{"n_layer": 12, "d_model": 128, "n_kv_head": 2, "rope_fraction": 1.0, "attn_scale": 0.148, "tie_embeddings": "early", "extras": ["local attention windows", "shifted keys", "gated attention", "value embeddings", "an embedding shortcut", "learned residual scales", "capped logits"], "init": "normal", "init_std_up": 0.0195, "init_std_down": 0.00398, "doc_mask": true}
Each number is 500 + 25 x the weight over its row's rms, rounded and kept within 0 to 999. Layers, rows and columns count from 0. Numbers have three digits each. The size before them is the row's rms in percent of the matrix's.

# layer 5 attention key, 128x128, rms 0.0547, rows 0-108, columns 0-127
108:525538504490522445548475495514496516545503481461489491466475466525459487465494540482513497562508546524507473501505489488493504506512488467475551475504489521509499533486485526489489502486550474483522494471477537483463538507524499481531520502511481496485510493511517505433501496489469442517469492529497473496489492523514505475500472516530540504492552464506490490527449507486517493540538
125:514544477484485467500515485522495528481515464542470546498508431499523543538541489494500523545533482525499509512460491514511558536514485506490547514520467489502510521472524493537498462477508477460462490475520484512479499508490502503489503544473541474477532505481496456470478549519525518471520505534474475488516489530487465480477470547485527517519521477504505521507494474499510512529505
106:501498520518502435519491482548489524506483477474524478504498503469475473455474496460495483545523502504481498471462479461511453507484497472499535480474532487501509543497477527479503493489520530501527451487504524461460483491520513483514523431505498560515506487534477523450550505503526473534506484476495477484472530480532495488493510500524486521505498493501490468535446484483502525544497
115:509540471466465492493452465546493519450502494502492526475509462491505520495539532496463557557544505536525478494464456506524527531518514503497518515521463508491546492511515523509514485489518489473506492475512511513508521531477472521466498499466533494476505479493475482450509495482507510499522500538504471507504486550507435500490461521495500506539532477476490513498487462478489488550528
086:479513441495467499469496510509455496475490492522490526484533533520480461517524513500472531513504491494532548488501439512512517464497506502481504504506486444455512468520487477539573478514451495519496521488517481547515464495455512536479505493483575500474534514478495439501495503522485511484510513510488517472512530480525501533479487490483471488527479534498498535503524469502496508494486
115:488459530530515545486548504488512477515513508510524505521486535487488497538492474495539457436483481455488489524513515510435479467505495515493494505494550502505455472515501441522491527548470468488485501526495468477509467468493522486534515520495496498501480497499544513564487490511496518482491505471515533516480521481530516494479500498481469512466468537469498536518531524504507531448498
108:476485506512472532453546473486496509477511507530504530501482508507478485525488500489506508466475506494507498487501452536466501445528505492490478531495480498474507447533519467524514483471500482512494509514473461494520445483484505526485485512481523507524464486507489472551483472531494516458524492486520478546498528492459545527473501503444475501474477569499504549503547522476503540483487
080:470466520488482514509548528474494448522489524484510490489446516480498552536468539479536461488480458474481498481482504523438473500515474504492501517533516529487478482497512467520458533509546496536535523513479489493492493529531523543544516506494447492504466506483484464538500506525516506482535496481518518510488508490484521485471502505454503502452528522508519514473519520523529521485537
120:552535477473523473530476486503521499526494488460506479457526485490534514474524493511498516534529505558496500520491525481529484531508517498501517500510505513542505545453493539491460513521492492484508491464556541521491524504500485471490511489501500499489504507512509524449474512454481484543472504492479488470500471514543464500492479498561529486557500457485500451502464485494505479556511
079:517498465497480502487467477532487492470523521527467557498512497514521437486504505465483535517506516527499542469505509510487569477510508500474475515495440514474574441523527536509514474530502471477486502483512503542479482531452473524499490493497514490491523501489477483482525504477477538495506519497528474498510498531499486474504471544479450470519463477479465484521516487495488479488497
119:479472568501522509490564477502492529465493459490521492558505503537444499493482484483532486465493490470446514500496463501519498476481457486519497458476510507483473490494464443517494496507469491528504509524453486477494440472520510487496472520520539525506498503504497486540498471485525492505516495492496512512498529458486544546512499496499503512458477522500509534507548519516477488466479
108:560514529478532477531519482505498520495507479468486443482508481509523475468539531493508506535512517537466460514484506469538498522472516486512535472472477524497515554472492536483494516514510491497491532478547537537502538483494489486492481503529528480488519512506495501467500501454505491568474518503465498511504482486482457503539473476550526485518507472509494462496459511540498453517500
110:537503484511482539528466506449516497499522541468477501471449505504546466466508588499525513521482534512526483525518542478492512525509559489522505490527490516478532484508510543508512506485564500495480490484526532524489542520515494485527485520475475472533491521488499514503510482486485494488501508503517530506517478505467459463509523493507509454514510489504526462441508516504525466483527
117:500531486493497482474454491517511481523483487506500484475565470475512512474493482516444514575516481503514506494516525501528483505491532503481516522514482483538524538492475534458487504480515529507509490485532504537513511516480501485530505442509512518500517481510476482407494506500518512506478498463464476460472516495540476503491481486530510516522516471523492473516476482483479472579504
114:510520504501498478535491491510505499472484496464486468474534501480497470457490512514467516575513475519490504523513517483547505506488517478495518499515478500512521556488505570501516512483480530479522483461520523532508501534508489460481478479509507518490529501503472506442510478461525482531460492476437494501501502516532467514528468511546518499536469468509490437488484495507474470550506
094:449524498504423492465463462518467502466454503492503529478521509469457497518496520507464559546542507480529519485486503502511488518540499521482497503503484529519492478483497505498509484460516524512558509477500517484507511518479473521502493439503551542489500489506487477453512509513522518513472534485511472514536501509520472476480494512478478531502463528516467500514477447468484514524525
115:518516487502536512536537506463513466551471477484501462515490520521507526511485494518538469455480528511498516542534495504497472510448522481525530463531494503498458565510476484497511504490486494492481521519519502475489525482511504438474477558512498500492506532522510472535449508496507501503466479499451552496518487492496491525507507493537578506517495490498491514490543511541499512478506
119:512527479460490517510439500516480466487510512504461528429469476488547503486474555491462544542503523502522480525507520484516499540530509494489519502522480508491538474513521568506488478504520493489501469469540515522514527556543488500521529475473492498517507507496481506473531459480456506501504504479524495506524469517495481435481506501500502498550505489523495466513494502504528484535517
100:497464465509478537459528509470489483516498528527518529519471525520513491526490501499536482427482512471516476493511462493481510469514489520498475496497503456441497446522493463501499463487488486509485507540513475462495492490508513515507521499491494510523486495483546507569524460542496507474517506529547500516508520490499567509506563494467497492484501537493503520486538517486514534460522
090:503533511453505532516452539491534519497509538505496525438480471460532519483499471492514508572485499538484442510521540533515509526474512518504503530484517506492558494504496536485474518503547495498504485508529494482490522510533499499508505468510492496508504512482497517438514532521499532478473458506517503493482486515524494472506513547508461464521527462499541521511532511486472474542510
105:448465485533491516468541489483518526496487519520540505526509517471495503510489509488522482465492503477493521465484456518479510474520501501482490516489532476471475438492483450505503483465507502528517507551492477463509470462478519523504517480501524531529486489501519489548500489538522495474506505502543508534495542489498538531502520481447472469488523537500510559498547483450476535465511
112:478497547505533510508553495471515520533546459485470461542496512553495488479492488501538462465476502529482493524494481497527492477462474479501513456488479490460476516498486472500490484492469452508487538515494497473488492462507513473475504566522504504488514516534531496539475501501472490524512480472476531525512508504496527561547512475510540512500493472502515500514531525548508485458476
093:516529519483477486529468477544501473470494462480482474475504497489512491469476541491452504557520525520467496530475498460523492519486525475499549496503481537528508522524485524517492510484503503480502490479515514553519530554496500486496483493512526485501525504488470488452514505453523517532461515453471507491516491509504444501496455485540511490526491477521439446508487471511492459534510
105:498491494505514529504484483496464503511519509502490512498481535495506499487478574505515492422489509462484493464491472498479513497482499530490472489503513464494517446554510501505515490502497458518492447544463500470522518496507471512516514507521509509500488480496563503541530504503507561507536521507584547506491522498506518460500502469468494512481491500478473521449500528529512525474492
106:500482459544505484501568499488505497492472487511540491534559478452491527504508506486516492456530507479463564461480480477475515496474510528506488469521525493490505478510445463527499469524478484502515478535515487425493526482503481502488497459500517528469493495511497512537499498515505548505497452525497528480501527488518540499496501506478477494458458512468509541477489467491502521478495
111:489461532525540511487561504479481494510516491491502526526480517549494471516475489501534496439485495489478502496479461526501518478508449488506483460467497470453494462489512456504492500547485452512509530522463492483460449467490537500485510544513496502502512482540509506543503474506476492525524503506511493492477528501465545520487499487471485504465499529484525530508513538515509516440460
088:477526489445513504487469543528493502501513521485496512476519490541507512535502445502479504521523490531505472518490546478505468533529528529494532514505558497538513509477509493465480542544471499471501476466534477517508483490520524490518484490507480478538476519487456528482487504477468422494469498488459488471495462484544497492464532516523498529505520468504518489535506501474502482549494
101:555498484503495484491515493525527495500488491513510456517532450433512478435496510505454481540502480497486537466523516476520506492450523478499516528484489515551490538488506511490479476500501512494531521511519526517500512498480493488486484484515520481511554509521495513438517484478534510525493505468490519496499508491518458511526475441523494481516501457528480478509504463475444468559497
121:486475519493477538480553498492505488521488506504495526515495525495478519507467475497537491446473487503500485471499519493460515490506479506523493469481529490472489464480528479495497447536500476492508503557486446446494495445533519520472506517496511512486476490509508523562523479515517491470518510504538501487471548465512546522479559509493480505467479493490493545431520514486517512474500
076:496539506527505494484475529461520472516485446486496499499511484565535547494513481498492568539499494500495538518518500513523515517488522472502537509491497531468483519485473531523486487509532518512548499467529496501430495496544510490466494486468506519454514522493470496449529478471477464506502479519490486502490512524496544526483490529519528488509558501523489516455469531518519485526496
083:470490487564507492520539447472523538493462473504524528513479528512476448554517488476514497479490507489491510527502478509517472498505491500476491480476496489459491505555490499518502497499526513532453532498478488511488511465513522488510455529494499451527474484504482506531501528474490458563486467528496470498507502493481470498500545490494526522502492494523471490563555460510466495472476
091:480506462445509520465503481498439498497464470479481506502462520531504524483492507488493510525509483526462465499460483503503462484498532501492520481497476485457532492488515504501546507482449528485501462485489495474470483503503508496444502481515525517477473506482419479477494528474485502504482500466483494468553490464529512544471453510506509546535503486492471496461531502492516501518459
108:444501549496522549531475496475510504497509489461495479501485561529494515459496511502530507455505528493506521492455492507469495487462540498506502465492530489462481463568482485514522514510482477537499462530489513469492504469523475508528487536484534515530482499503527502544486498499523520528489486502511495533487524482473471491505486448502517537491491506502486528448543499523508476454453
093:494521459540462529501492464470469450485496517518504555495486482503507513546456526499506512513496489566515475515535527507463503503508501497516498479519470521455496496466521496519505502509487520502486505473548489511505519472507521514485507517463529446508502517453447483502477496503519493463480559490507479495519527466474470509496559484509497466536482520468470500513507516482531544463529
081:473488504478481475510446510524505457511489521517507496466493491490528495526490475477513520469508541464510480501519490463518517544483495535444534490517556505499487520493512488452471494543530487490486509514533511503525513527516480490491501520482496510554495496531550506523520461522481529525444457518505542502452484495536495507492517523473487459493468464486449453498474534510506474521516
102:515497504488477509482515506445491524530518437459477480497498552511458485474474523507511525511494500517520527494525510474486499504497518491496515493483526485515516489539490505546511510468514483460520482498472497496461506500499489525461540470484483534476488472503522491505518532498516478510527541473530527509472504499472536472528506567523507545484492452566511518433491503510481525480553
087:507473524500515480550513534554514569493516564511495475501518464475527480475515529513485477519485496462501475490505513497497500518526488479485501541488474519563516503536495498448499482472477539533463491496481491528529521488493496482527507500509480513554489495518561541515532465531492523476521482525512501502455491530497492498542538495464493480479483523507511460512467502485504510538498
097:516478503480492497493534503479560514523506496505494492521525552498482473447468468518521498496480488453523533506515504449491487496535515487513543454447522495528484497507501512451494475513504537503492507500521477473480450432500523497506518491467525516494472458573525545479545501513494519495495542470512486501503521484467466500510552492516498500461504487517465496482493485492474506488494
087:480516447470471525505483535505512475501464534474505525504510508492495540488463514495470495547500472492515515509522505515497505508528541471462508515503541524490527495498528482478523534470525486499466550479521492464467511507483536512532532475495530494499448511528479480477485505534490504441455519504511545526520463495493501521446514520507472484516484514524464512501562446467481511511488
102:519523467518483522511488489473527463508514510514515478492476506522522496447499506495483516490473507467542593466497496478482488495444532450466513497485494501507499502536534535511514471522522490496527476509527555502465523480512463525500496499493503488528501494487489513484547472509500474521496546508549509547495500478477447476502543483508524509510523494544439500489517495524467490503473
090:509488516436529499520512518530516508491489512503502514486531491511523520506518493496529510509475481416484524494492499497502483509475539481471467494528528473497531482496490505495508538483520532465502498554500506491481489583466528503524494508546492513484502492527520441478522495494500522487484453528470516450527491496516478519477457522508437512472497506494477484480517491503462468534452
083:460488483481514500521506490465509503494471494533506505475501524512532507527528459489515467489507495540513449498498503510463510497532507525538466503500486508524504506506469515490493525503536471470570482502513499474490471515542548499496491521438490506490463517519470513521511546454472470492544471454478421465517544512528475462498522484507532504500513475463526516522478498506509522500495
080:514490502481480507514463509497462478526525545501490460477477527461511500508500505499472521507491514470526490509495516511510510512513468519474528504500506517557502485552477515502467491444520555497520475515534501544523549525493473522486520483502445530571516492496523496516496478514480504524503521498541528497477464500503512486511550541479547457503487523532493447469462506503520489532525
097:468515511541481524499500503512461475468466520504491489515494526539493502535501544479467485472517480516502555490474516469519475503477481523472533489489498497463515511535516477512474488523476442458475495472487487498495502442540513503494488508544540494492499524483474515507470538514508498496501453512451522504513505446497550513523532495500510537505446477537489482527566484518497483505528
087:503456528499507514523559503507461555470478508483490491505490456456506431481483515496476496521477487483527498490476487507525520489505460502506466558537460536532495499485509519465534521471459530492521502512470499529483488534483502494464472479538478527524482498510517568502504470468527518533507512485482498474493542473460480520504487500475491492486494525483508478523482484482462485543479
076:523482508533516502496497516532473520512486479523513504516465475536523477512472498504456515475488484500497523464491501488522485486443479455487456526525454506502535497531516506511511501521531515471524488511446515509498513547507529487487460527505434501560556492514466476486538502483457521508520452519522528477527489525485548513496527464485494520499537510504531479540524500506529496521486
100:547453514533502505510523514479494494478502491490500500511517513425488426456457483498459509554468522510507481522514496492508536515537511499495489506473529497517485483502481470462524496464495542543501481501503468513496509486475472495492511481520476521497482493538523530489500482500512515526478533445507539489459494488481455492530526523508488457477494510501440494482497492498450459510535
093:520491486507510530471508533493471492521506475477474485555469504517464465470493495502500488509472481492529502492531519485505526465528491539492540513481501511509468494516531503457477509508475486464490491497490461516421454491519537492503506495509509490516541487480518555492484516501516498509569474483490511530477513507524524459486532516515516517470446467534525528505516507509525489488582
090:478509541479473518505520505472508445533478471496520480472466472445523483490505541488495498483470548510547436507486457501498486517513494484508509488545522479497501501471475490546483480474528514498569531519515528492509495522504528492472510517465456543496518514535494467503464471496484487511506494450461467504518518506517535505464493473484527509532483540481533501504520499485521514538489
092:501508501465496475512505435500512528519483488502462483474459523467508541511520505494526489491529514515469463524500480511464458487544505513523507495476541500501524507491488504484475453506514485468463458507518468488500492479554483478457512488503530503467454506505495513520496521467514481515529505483523463487481481476517486456496562556497502547547463517523486525511529553503524496521518
093:533487518499514513524504520549480503487481490499500507518480484500499469509458491535472515516486505498490547515506486515534527528484460493444469532516529517532513486530521490527480547509509470502473514519438480554495493553461516493485516510478448510533536492494521521487517517487490508542550504494523536503477464514471495488506481493495458503494573465522488485547488462506471472491501
085:523517495500539487495476480464466453536490473509504516494450484530464483504483500506510512485515526534495469514507497532501503489462473485487516463481494481458503491474533476533476477565486404522497540490488527544473525473511490522467514507485507480470515489504477476475460489491468455523518523490513522508461468498523505470489520503503491527526503463488487510527531543535504506485537
097:505496517523533508462512492545516559469526497496493498471529573544505496467516505526541478523517490475496532508472520503492486501525534479531487506480500451481521470509463520519540525497499495489523458479498493486502507506484476501562480484495496505508466503466480458487495550472462472478520485492493509479519513528544509469511497486517479516495545498479569536479467491499507519455478
081:516472509464503517512474503501519488537485494480536451532453471494528483444525457517487483512479514518511481469533498469506501500485473541492527529519482502534533506491521470458517494489529482484496526549495503483513478536467523481498509483521480517570550528511528545494525483544517492498570509523491483535496513489508521528477501502478557470509492483509518503480499519474537500515523
087:472490491514481531492457504487507453516502534485512495496459500471511494518475537475501532506485502536557477509524527483496498519490480529495477474518539496502518513487553480459483517495490518451512495503549486513458498512516508481483472548481499475543548493492518513504487489506494523511461505502489542511504524465507506495468579502482478486520423498465469489478535481475515535508539
088:488501509512511490520482506489492474485491481535498503484519479466516575550470560507477506480507488531500478502522466500482480542490489498481491504491516475508441492533471508526481437504512509523534458489511479511504487511583461481487534521464476524469523508467506460514522530499518508487471481475526536497490486533523504484542511515486485509528498487521526497570514503501486506511537
092:493484538525498520458516550533497488489500508509481471527504464526513515481512525504511475481476483460523518478487483474517495466495490479504500508495441508515499508480492484453532470467508549491503503516498466549479448465487519508515448560531520548472524521528491496490489487515484541484471484501428496470502530488472526536507491447453516480475490524509487505504511512505523467523502
088:511524471513498493467458482496508492507490453490527500503514530502566503503526486513493512498484522472475559478520507478525519505446517510464459548513522470497471486519498515504514539461534534491529523518477547495520528513481503498498487479527527475518531484457505492493549489495517489532485523551546496561534513526495522489514462482502527501483554490541495509480505494497476484502453
080:541487477529513493467503545511501494526484441524528512497511490522527491496464474533508487501496515464484534505549516477519523518489507508472498521514503483458498490476500491457481501561544514487474509513465492542448509507488496479514486493509475453512570475458524511468540508492492516521485492535514518498451509516500559462504519498496470481488539444524498508505478525498523531506525
079:510483484504516462513486520506535475488506495517515504497496543509526483565475450521502515520506475488527484521549514533486501507550457498511517512471542497547495493503478482465453495528501517465524530492507505525525502550524519511481543489525454480530502504506511501497537491516514438485542498470530468519479514512501510469507553536517507514471510523528546495527511532475501467499549
084:467482509493469497491502494498494511527542531466485454484501544475472465495507503493536523512509528500530502519490525485517508474523506520514471469534505510524542515508475510524519532458480529485514508523495493492517538570473490504471506478506455554539477490516498512529472516516519496505527472481519500481502502499499515479492543543507539500491482529473508469445437481513544487486572
105:483486494562498517475478485494473512492535495521509506502528520484489479536494508500466528501489484503523528482545543491519509486449505514516432492517456458503499520517520532475553518466488536522531508494472500547513514521465458514510466495516486487515518509495489488523487545499535519455509475518516583492483522477506507500546536518520509474465492520464488449494512485516488517503519
107:483488505522488518539576519492497498517481524485532465516519452500531551456494520535506487496512505499514550480509491497514521520491514475487506500536478511537515518489464525511535498507511478513497498495465513488442486496509498470502524512479484540482505490494533556520524493509538520497540489511472496518469564512454513495496470524480539510507465518512526514469456453498496565516489
087:507510450481493494518503463540507460518515476498482526530469523531492490524512534514546508498499552461478504478507480472524506515491496482490562495554463490495555526462533505481512542488490502477454501517493509487483492536451475483484498471519492479560540481481470513474514482511511551507487523511494493484523529512468500501468465544476499505499518485504512514473460526490543511465485
090:447513473493490476499474484500482503497480511455543506509482538496483484488488577450544520543494506519515493488437478495455486501527524506478518506523509479506511507530498547539523511529533510546555468541502501488506515507474490500510483479503495466490474474518493506462491495530493498528514505530519503537487530536541503467430504512499460475505484482492532493499483516506483546516496
099:474504539530460454515487478503522483479466487531516508517547503472463478482481502427521522545550468485521533453480484484493496496507491512488468503478521480512488524532513526553540527501503563489525512543517488507487505484512519474524482480478545531541504489488498467476472500525485448498506481492520494508498517518501535476461484509491503472506473493475457491495498480477489532544497
093:520508474505504519493533530513498479481543508443521495502432501531488508540486522567514506455507527524466452519464508523469510514463492524506495453556487484461491504519450484488451507518493477488488498487496517490495508499506451527503500516513470518477481510479482492545538521473528516495506493493475510511501502500484470483499487531481537483479532477548543494518523498517538498458466
100:499503541492467485468494465521437543463491513510537532508504478504481464480523519443537543532499505510504492487445476443477522455506484492480501514501499458493518507529513536545542488522530503533530489508498541548494506493477502500507471501489514512490533489519490514451491468481461465539503543480513482480497502506520518488467516483492438469504499494495516515515468516481494516518483
096:535478466518469521543491533465517495494494468507469478527547536520499508485472481533459520492520513494512533511549515546514499527479477470534490485455521526509487477471467477448507505501468500457453509488437487474515476513497512530492524518507520477511512564501496515532486497528532485485522471503481498491500488500488516536564494522515519507509504509468455509514529466492475468491521
091:514512485493532567484546561491502482512505490483526515498447471536538545565506508560549477425492518496471481520489539526512494485504493492503532507508479502499497489503490482465444501496462487475468517511519485489516506518501513532513514494494467462474487508514498489552497529456480521470513506483491501481517473511487493519492482496504539515508513496523555477508532500514495509465519
106:470493548504484477471493445515474472499515497499496498496505496487513494499505456443497501540506528523512523497436461457483505465510509521477492509503485480526497542527510529552517512512547502532543491524510524555484515455445489473482465498511516513488473455486481495469483506550507481510462526501539507508442512463538486489489458511513510491496483477494514499511484524505537498508490
109:507483520500515481508530515509483526485464540530472508507541500485487465454483453477484503553455510510531538538545483475510513499510478488541494486480492530491485522465502527481519476482451492524512468437487500496485479490489494503487488500488507511487537510491459523470544482497520466514478514517454466539535524499509486516534552499530517517519489497450467544538496493503485488530537
090:504540458486492502474481486511495486453544521470464472481500513517495553503533517561506454470515507483478507507549477508470472517488485527479478450512483506501554560516486532491476509520476483513503473499509513490479485498488513523521522487472503555518516493512441521489508490524537480518497484477497483462521515508507498489527503553527517523533501487516488492472483489487546540449468
108:540499436487508544509501513510514522482529477466514490506448504525477490496481555515494526461498531492449495513511545486522485536505522487466497465494473516476512442463471497504480503520470468472508511490498512526492508494473483532500524515499499541448511510478535533540517496438501500532496497504495526469536466531447502487545511481534494494517528518504475485498530500518508497453486
115:517504489490553522495561512487502487521498523483520523494496471471481503518507524544471504458491471480500513483493523489501486506469504513514468487523473477508501472470530493467457486486454477495528480456505500484502456499552516496509539544492478535494546512501541499551526505454487489498495504460481503485520505530452516436513547486506496481543510536502506535495510476530516554494476
128:447490512487511481473469453506479476517470495514500497519520478455507499495523495464493481529509484512525497480446512507477490480512500515467528512506506483513545517514539534537515496502542541509548499550523526489463540508510524492490487449488499507516484459511502464487468487549484507532494509531548516521440544484523504447480486517457477506479473497472471493497480525474505510538519
117:470518469506504557512502506481514485515548521522488481505455464535531514549501537537477527444491520455490507481481518519494506498487562494455503485491508463492521413503507467503477478525508482436497515521517509453486523486503501519516537514483476496522514505496524505521495502500490506481537504500524513450485523509489530477485505494519503504463552519501513463511520504490500482446504
078:465545482523481502483502465480507511503503513482512491488456512507516505512454547465534513543524536521484498506492485541491463491511541486507502495483512500509526518503444526543523516483527504518524528511533553496524537500491482502560453482485516473464451466470489481452501523507474526492452508478490442504498489514485474519469466506552485505504517484526512535501544508511496514510484
117:455510493529494556506530505513521509506518539494527502481429473546491484490481517503495566461549509444502501520514504505507471505480504505485515458477528485467495434494498474470489514516498491486495514523506506449530515481492488527530553502522502510479500491529541524557505497477491490505469515481498510465531469539493533536504497531491501496518511509498509517487549475503524494455473
110:450510478531476466494501516517463509490446535488515530517496492449437493497480500468467496535521502468513515470498470494491509495482480498469460508487519468524480526517493512520559495494473534552522462518508538488446470495477516512501495450513504542511515482518533460514502473552516493535473530500505506506495539508476500523484514519501474503529490512496469500484506487477464553535490
110:487500531488483446504459461516461507487479516495459492531538508496509496497513487460510505562503549540500517491460460464505512525512510488503575488513507517508514533534517507539513497523559515530518496487531539524495549504480523499484470470486543522506501467498452483444500516513502521506517512509498492493542520483522473466475481467494489490486481494484471473523481492488499506544481
097:520459497499466515508500515487492486446531498482524444490506482512496477471510549521530549478488516535518499514489483535495525507513511502507518457512487511452477484474506491503456509482531512497494515512511496468526485504507497519477510489444469482483524489502494490508521481432514510494518481505494548569521507494498546464543506471479493463462503548477513530515530474551524450492497
120:460504475501507553499535518468519518487503501503524526518453501498476483517484545533511497445502516469508483467480514540467546493459505498493480491503522478492509410491523484478498484500440490436476499501467507441490467497523502502504546509526492509536505502490533499549531479483507499486513485545499516502487518495462552498484505488502501486485526538527511502503510506492475481462518
089:501536496510531575494474479473535517568547494529445529462499510540537527493527541505513514488486509501504464522490529525499487493510545485479461484498475482470527475516478523502517522473531506494494509513533500512525534484510475515496481533467516506507521484484527515477532518510442519490470511476512501451492488507476484528485481513517511496481501471516525514465557522527508483457526
106:523520472520522560513511509468528486514531518491496504475440466535509543511495509514526501430488506480499480517522495547491501509488521498482471499488505487456494439481503480453451494495525474467463514503488491485544483465478473489500544495501522470500492525520535535519498481503479515514499498508506539504490468518506544555473505489509506499495513507529518524477562497544524472462508
088:497526440551489514517535514487500520533505506529503572497465473478465499512495507486526495481488493451493489497516538530493473491466487505501433523492533483462510454531481489473567513507449520483488499502481495477507508526487503508492534513545497516508531488505508527519501534544496486474513483461504507471507529490491534546464497526519478499498507488495488525481511476466473521439503
110:456501466533498563447512498427491496504500535501485476536485499549489513526500498519547485426470532474512520489509502543480509490503520478482482492502523494457485453517498456507444485503516487485468529496480488462511495462491498511475530495480538442492488520503526508546514521508468482504543496519494516498526471498470522521498508487514507524490496515494500520498513503502522487447480
091:507522466530556547484498496501514481523505474507478588480485529489514519479499484499513497461449468475481514516512511532463491491488477501512414502506504479435499447497497512520543522520509515514494494491493486500485482465489503508484531531489522474499506473485530541492515490521471507492525515504509510482454519489478484508508487507491481520493504490538484549502519504508515485413501
120:525496530474481450489458478537513500480511479472504438508510502518494496505496507489451504551545506538497505481479461462511533507522478509508545519522496514523497554468503537512479484474501512510509502495533531577485491516504497490494441470514513506480471489479466481444500474498516490517522511512491486538479482485507464478499509512494522494489500492500482464521464496509500485588485
083:506493490455518489508473456499494501479517538486515480542482487506514493534511518520445496498484521514484519464510492465516544497503519503479543509514438497514506492469524478511436430507500464474487502478503518494455447513481502487503477460490505516514489505550510476504496509470515500507490509541526465487506476515534529472457571487480515475487463512556487496532483494490507515526516
093:520509467509525460524481486512490469520472512438519529471533513418499526515505461525499444502484459490513519476530504496498486498513524516499459529493498503540473491475499487457512498481506498492495474485494437477501478515486554484465535478522437460485492491499514522496466508513494472499499482482512497538448498528551478520506504498496532494519495517481506515487461479512467496517459
122:479516464507517471494455472554476542500459490433516499491500458470475506477486528464494491552479499506520485498491481495483469491511522516488537517510511532507529516446514506509504503492534492499512470504490514479484493511485540499525496447533505536487446457517484512455467520491526521533521488569505503498497501478535509500465510482472472494503496512520499465524475509471483488565485
129:500502505469495416477436450527488487489515486489515487500508465511506497508505450470481547574551511550516487512474487457516528491501492517506497531503492506494492559513487530494496494508528501493507489500511502551504519498475490510463471472520519484493488489508488467446487497504526509508531510521506484503510497483577488516492504477522508465488492476492482482538469505507478505558480
094:530490508485508492472472506530525519494518493472479424521490500516526505527509485521478460480491519509493485489499486457512510542536538510520559520521488520554494547438505478483445479470487505507493510506525520546505475535503494468483439474518512470461444536486507498519499489500520486505495519559504532509508462490497476502507509515500529492467515495536495487506508492510492485557494
094:479530473496495445507452501489461505480473502496537509494519535463496503481522499485460496553484430476495503509486504464525446517531489489492495509493499495501493514486442483501492523530482509494495482460489432503531518481483486509516517416502505519498487483494515534487467499525534550507478507534515500497544494494492489513514480477466483518510472499488466542519465488472518516536469
106:514521497490505462515464462574468486501477495457496475488504468459514530458469473499463460540529495509502485495489499466486473491496494516479559515503505509547534566463545526506477504517489484484522500505518508521521474536494528488540494457509481491500475502506495507461493510492547503515492471473499487490470488525545474491504472522482530503510490497509517485537462454496501501560492
106:475517475491484546508507442511491480549485487478495489493476463492512511445454511516498510512499518471538503535478512535508460491501521480485495506495495467504514531469495512484515510533485489511509475529521475505502506505526521524484526526497494511465525544530485523504468495474512429532525462436469508459487519469522489517548501506536534505575530458483507494482496470508484488505519
122:525493492539484470561488433547523484467506477445504428498506503498496496475435477463462518527497501495492529473452480493493487498502487516526476508508526483516467516488487531496490502535544511496512488522497508525501462480502503491464487467509529521502479504516516530468492504528529489540548460528492517545483509502516502540524520496487519525500487499513506462520495499504462470545474
093:548500488500509513542512503473557469490500496513528492498498501466501435462466477492499528482466505475528499522511519529518519542491494491511460513495541496488515475501471514497507529496488523489465553525512475515500520437500474476452491460480549462476473521486509516538487493550472490512531530546537519488516526485491542543529510519519474518492482534474516506505531508492494467511490
087:537513460511514495495474480494478484497524457516505511466535486509524519458499541477482531545493490568520515528494490541489524468516470501491459506484489495472542535545509546512521515501534488498508526507515541531497497513495504518508509495469535487508550477465481473413491492497465534496482511460519470533484502480499460483504479508479510469503508471493516504487519520517487477475552
112:494515506498526499465493535501427483488492540541448535470515483464513534494529479491478532510487484500503503495473491470500474474478511481480518466505504452516539472511534512512493513495483512526519483460507532515489483466513527540513535500508487531548562455510512488475529458476499512500441509462517480448508491504484477458482486488509501481490469524466534525506519488513530523489523
103:505499493453499459440510448511497474541473490486530502504461449497488553548511478511494492493518522469483505450473485510518531463509493498532468518536514460480512513504501507510496468502499494487477480506487526532457504510518489522430535460526498499480476453502526523485497480540537509528504515550509538535506540472491515482485521473495505538479489499481513474501476507486511498540482
103:482518486512476527500490577480473512466496504508467495496545521488511500493506527493459503501462488464536525493526484515467474496496541455489535488502522537532509513480490469482491514452493508518499451484514475438510491492527503484495501499485495537516508526527505473528499456487468522538447498513502482475507456490497505522493510530516500513526460525447535480488567487506534521517537
101:531482459510526481489507522510482491474477490496525525507490538491512504436466506445505510528494443491513477532524512464530514519503467516514472525491505515499529494496500514476509488480486515482489516494502503476518514523504495507549542429500519515532462457444536504481533471517531540480450513504527471517475508496428490481490492518487470490486513504519511554501469501505487477527472
102:451483575498504509529516498499491471527478562502487467530482485523503470525505510553502527504499555578512464506487515502527467539468507519471529476491514482515451483510480470495496514491489494533515520504495505487552528465494535509507503524495496508495532531478505503538492535463489465467488495429478501475525501512484479498517519501502508528546494500488474515517512487515487504492467
087:467511474511536502483512485506489468473493526526499549459498510523474521458473497496461546549501476519492529502500502518527512500464505491470503495508493492431541491515501528542504482565527494502523482486497529505496515465542483540495540500457494532522564452513515498448487493483479496505508485509517481464519515504495469433494498492498466500505515497479481500516510514483518527447494
101:489497449483484503487496543457481511504504489499477524470512477463459456516565506503479549510441498564522489530513498508509492528490518513505499502529507505493480468488461482519525498438472513489506492465504474520512491475488520489511483486506498516514505545471453452499495545466461506455499484486481471499529524520488462498470481479501475521527468499545533534510535487485498470504520
097:483473528528495466530450523528467513520494530517503489492504520479470509524543521539496541455552470523515477474493507501487482501510526529495517472475446496517453486519487495516475470508529493522502537512506526523458514462496496476538470531511506516511466481490484484497478545454512490487496550504506478492489512548536489474489488468513498490455547529537500471499494504514512556492461
096:505519523493482540501509499504496524561464530503462436508506511475494527498467537503526510492493518518537481541471479481500463514496548489520538464486513524502500525529484475498490480486492474491482482497497535463538500527530507511523548572507516505481502493512528543467542498468505510519479497456442510503532485524481479485483510488523499517540541495485491477455525473544510506510518